{"n_layer": 13, "d_model": 192, "n_head": 12, "n_kv_head": 4, "head_dim": 32, "d_mlp": 512, "vocab_size": 2915, "activation": "geglu", "norm": "rmsnorm", "norm_place": "peri", "norm_eps": 1e-06, "positions": "rope", "rope_base": 10000.0, "rope_fraction": 1.0, "qk_norm": false, "attn_scale": 0.177, "bias": "none", "tie_embeddings": true, "parallel_block": false, "extras": ["capped logits"], "init": "uniform", "init_std_qkv": 0.0279, "init_std_o": 0.00547, "init_std_up": 0.0279, "init_std_down": 0.00547, "optimizer": "soap_variant", "lr": 0.00558, "beta1": 0.95, "beta2": 0.95, "weight_decay": 0.0, "lr_head": 0.00633, "grad_clip": 1.0, "warmup_steps": 200, "schedule": "wsd", "decay_fraction": 1.0, "decay_shape": "linear", "final_lr_fraction": 0.0, "batch_tokens": 32768, "seq_len": 256, "doc_mask": true, "train_tokens": 127200000, "steps": 3882, "dataset": "wikipedia_en"}
Each number is 500 + 50 x the weight over its row's rms, rounded and kept within 0 to 999. Layers, rows and columns count from 0. Numbers have three digits each. The size before them is the row's rms in percent of the matrix's.

# q: layer 4 attention query, 384x192, rms 0.157, rows 318-319,349-351,381-383, columns 0-95
# k: layer 4 attention key, 128x192, rms 0.151, rows 125-127, columns 0-95
# v: layer 4 attention value, 128x192, rms 0.174, rows 96-100, columns 0-95
# o: layer 4 attention output (transposed), 384x192, rms 0.167, rows 288-291,320-323,352-355, columns 0-95
q349 093:497500449458503500538395457520446535565499503498517578544445471459555504538444426507552532500562517486484569661428449473476466483564402471497467461522548514527536498413497487501440496546430465534457538547519630419561519479600549461468551529528568413464491537480492533477532499545529490462
q381 113:522557452470468518568385500501457517517507472515540582509478460450576501510395533464476483499475575443475480484420502497569511432494522556431476515488548514493505563543448479477501554437494463433442559437546553456590478546404450576488559445550398398558473532542575556480536512511464481465
k125 120:483397454484570440459422529515541564529481611474385585497635418522377475522479464529533460476449453561551491488480443525457484500446525512460499490460473491465527451458520427542513551515558504525533530576494573433464589467540513429515451479557519519454501583465493469513446476506477484535
q318 126:410593497458550399562518421406462567583490603463557474482586554499433488444570520499557451469500457508445530468519509527574516422593486527420522465515475480429474471527520494499441524564491523513417510521475524466481426496499482507479480428583477470440496610494505514492448460536512426518
q350 100:467373511545466558560481519531571535557418365553547518613540564634442507532563509536486530527507507411521468469519455442527480505493547409494489478526498499452496475428498536529454610486559449473525539507572546565573522465459465511498486451546508508544458499541456510545429491520451437481
q382 109:542551549515511497454533509369514490473427549537564436569475506447503449578502615524458536517430527470534495508461449463506549548519516533453505522530482430509453563495494498424539530487442454509440577518485500476566477473533582485539445494514490467368528519586461430440509487461467441471
k126 115:516508571483499461531482472533559533529420477457502364543467464398515471505533481547568583548480506522527448513649485520531498442589452486474524518511450536533479517517432561475559539538469454516468441482481535446488584541457529473468511474484452486438566556469529470512492503475487498537
q319 132:528490523413514508549496437532509459481502522520429489443437554388511498530485439560516483470457527495429588432512471509493432531590522445495563472524525494481504517441472556545531454469498518447533446458485544568491492566508529478455475486574430494585435435475506471452449478533561465550
q351 091:585504498461512553591485435533494510418477568460477566438507595512452557515489436535539511498461451473587398514583497476570566492531537536470567491516476479525416477476456438569556496591475485494453501454439455560507517498498402598489443480501477502518412567429491531533623578464586424447
q383 097:571572447462497437515463509500531514511532538520552456535462529549477517454491564485493516479416410533485596473574492524442463508429428435412561439477508440512527551466521495510580559491512528503532472527550481440451589509455486560494552516559454562484508446511534453487429465464464417523
k127 116:540602471534522456487487472530409466464427539441435513464387533565496494503491430585541531479534486591451463496518560512487544527436479522433611391533423497522518524476505521464511550426545481500501390593491534519492557451523587455459542592510428466604533533365481465503609569451546438520
v96 095:542495475464464536482523575436509518416528494503592545502493490406601521498483455583509487394566543433534438528495541552407456526542542591573473464484443483555482490570565531488475505365502396481483457508466514493519491453398544505433445509466491526480512562479495457487523490536592509483
o288 093:472423585531445494524494552489656459457566528581514519474477506485480454587510523486542514451485480420533423508550506500473431454513511494555616545494393482477499459544494542486407549458523529520420428508520512424583634533367577531449470478449433459439480478447412456462583473505526489529
o320 085:441533470560485412489522458418461432466467569501483486485535446528480558486498494492511500524445455464470602459469553463503561565614504414500495486579487424446325456478463471512467504568491524507649487519505564526488476467552485436478509418517493453489470508452493489483464405493452473505
o352 108:498457539561469545470616569556471550454569476463454466470501541498544519455459565441461462525461486522444475512412398506485446560461420523385438532401504601537561464504444499499475464406477469483525533518540477518460437548435469444471581555490581551545543505574496533561568508495501539565
v97 095:444429397475527594510481499536462523518482429476478477457526512489562525488505510564454460465458513501447396588506462494460512478520586477412504458536440504538497516484583591495544533436502508617549512522494563525494465433364480512514549499427504440517436470432488473508575532504490464551
o289 106:432501531615569521510464526527445550451490455425494466454490480475543542531512524489392520491522489457552484611474374456531495521495550513504550448517485576500526492479539517466597556471587539533464429478422479579539519560441440492483491596479455538505481509542384547498588493507504499553
o321 090:624489589520505414559535533526575434433487582507498573552544466577451501463568515493495487534526462492460527399488553551605516560517463512559437534538489488452532469518511367577458487534487543545516557495452469548492444513402437432573435383459520509546511498499644576496497489574502608578
o353 104:462480432445505497466519502449480495547615483425405514533493497453504437482396468511606549503487512539492576435469485475456495448471426472446505569459493498450479512537496551473445463469419562403402536545565456459471488509579544567541599550528522519571487535524499516500399498359416524479
v98 095:512512514538518489428556454527400542629522444500451549491555543475521406546446468466466395526484548414411449556526460534450423487395502541400517523540425554545452508590438512512435527555531502427519513441433390563505504495515543519495614435418548530544525562517564439505594527482419501567
o290 096:444515565547510514498480642533417458628485543448511510473492462510529463568428573470507471467476604438412482573563450461500484573474559473523445510494461564413435487486444442497469596556466514568553452477383495538426597411478540500485504490514534580504472418547522474488563515510440468537
o322 095:574448530472569549510472495513495513474509543518470468487484494569506549525466458583550511522528574518580447483458481506581437604533488461517524559524532543548502444562460438419498457492617452483475495541560536493496586510510454528429463472531577482490456466530439478514512445502528442600
o354 106:471497426443473478473498437351510483508513494507545474548447504431417487537512529486478520416475414535487611488481550583526592386472452451502511488416539463521563576485513491594521573499549621559527538505517553466486420500573533444535484567533411441491492463449467475460504532553510580449
v99 094:482573456517498588449437560396538534469581437541512489545577491471551582488526426498492486489544448454389503443448451565521447531613491445434456506405485497557517520554514571482491491437485498468503445481555407488436497484500515517561499489425508479458549463519454506459534588439432489521
o291 101:399498472395507596517376505436549532507556482516545514486558501443492564453583447567542489549466449407435544463535455490480598511591595453532484506409504493557511546500456505439492492441505530495495504472506408556474506471455490546465569536507463461522498379443508501503494517539519562566
o323 090:469481500499414448486593422546503497429463475580511519482527485608477411520426529542416578483557529508510526474458495552547485500410467599535557506595517407473547512477554423415508440484585600530486527566480526532517527387548528516436503482567523539483483509463443493578486472471473459487
o355 103:433521512480526501520516456587470497533498470426440544513483511525497502465549588430451488464470475480556450481471594473449445511512507477531540480463510463476430507617528657502439443624455437464463436535465563469491470541492510489489477480439527587522487506500476474464476507508554535499
v100 100:488550497570428542449529506478509451493482530519515423435501531510485492475564431471559531527418481472457542518487521463470443497483469431484541518540521450495495512484408477436467497534513413500543484513465540573516505597378427573522482468554451446467558594573564400458561501504506495491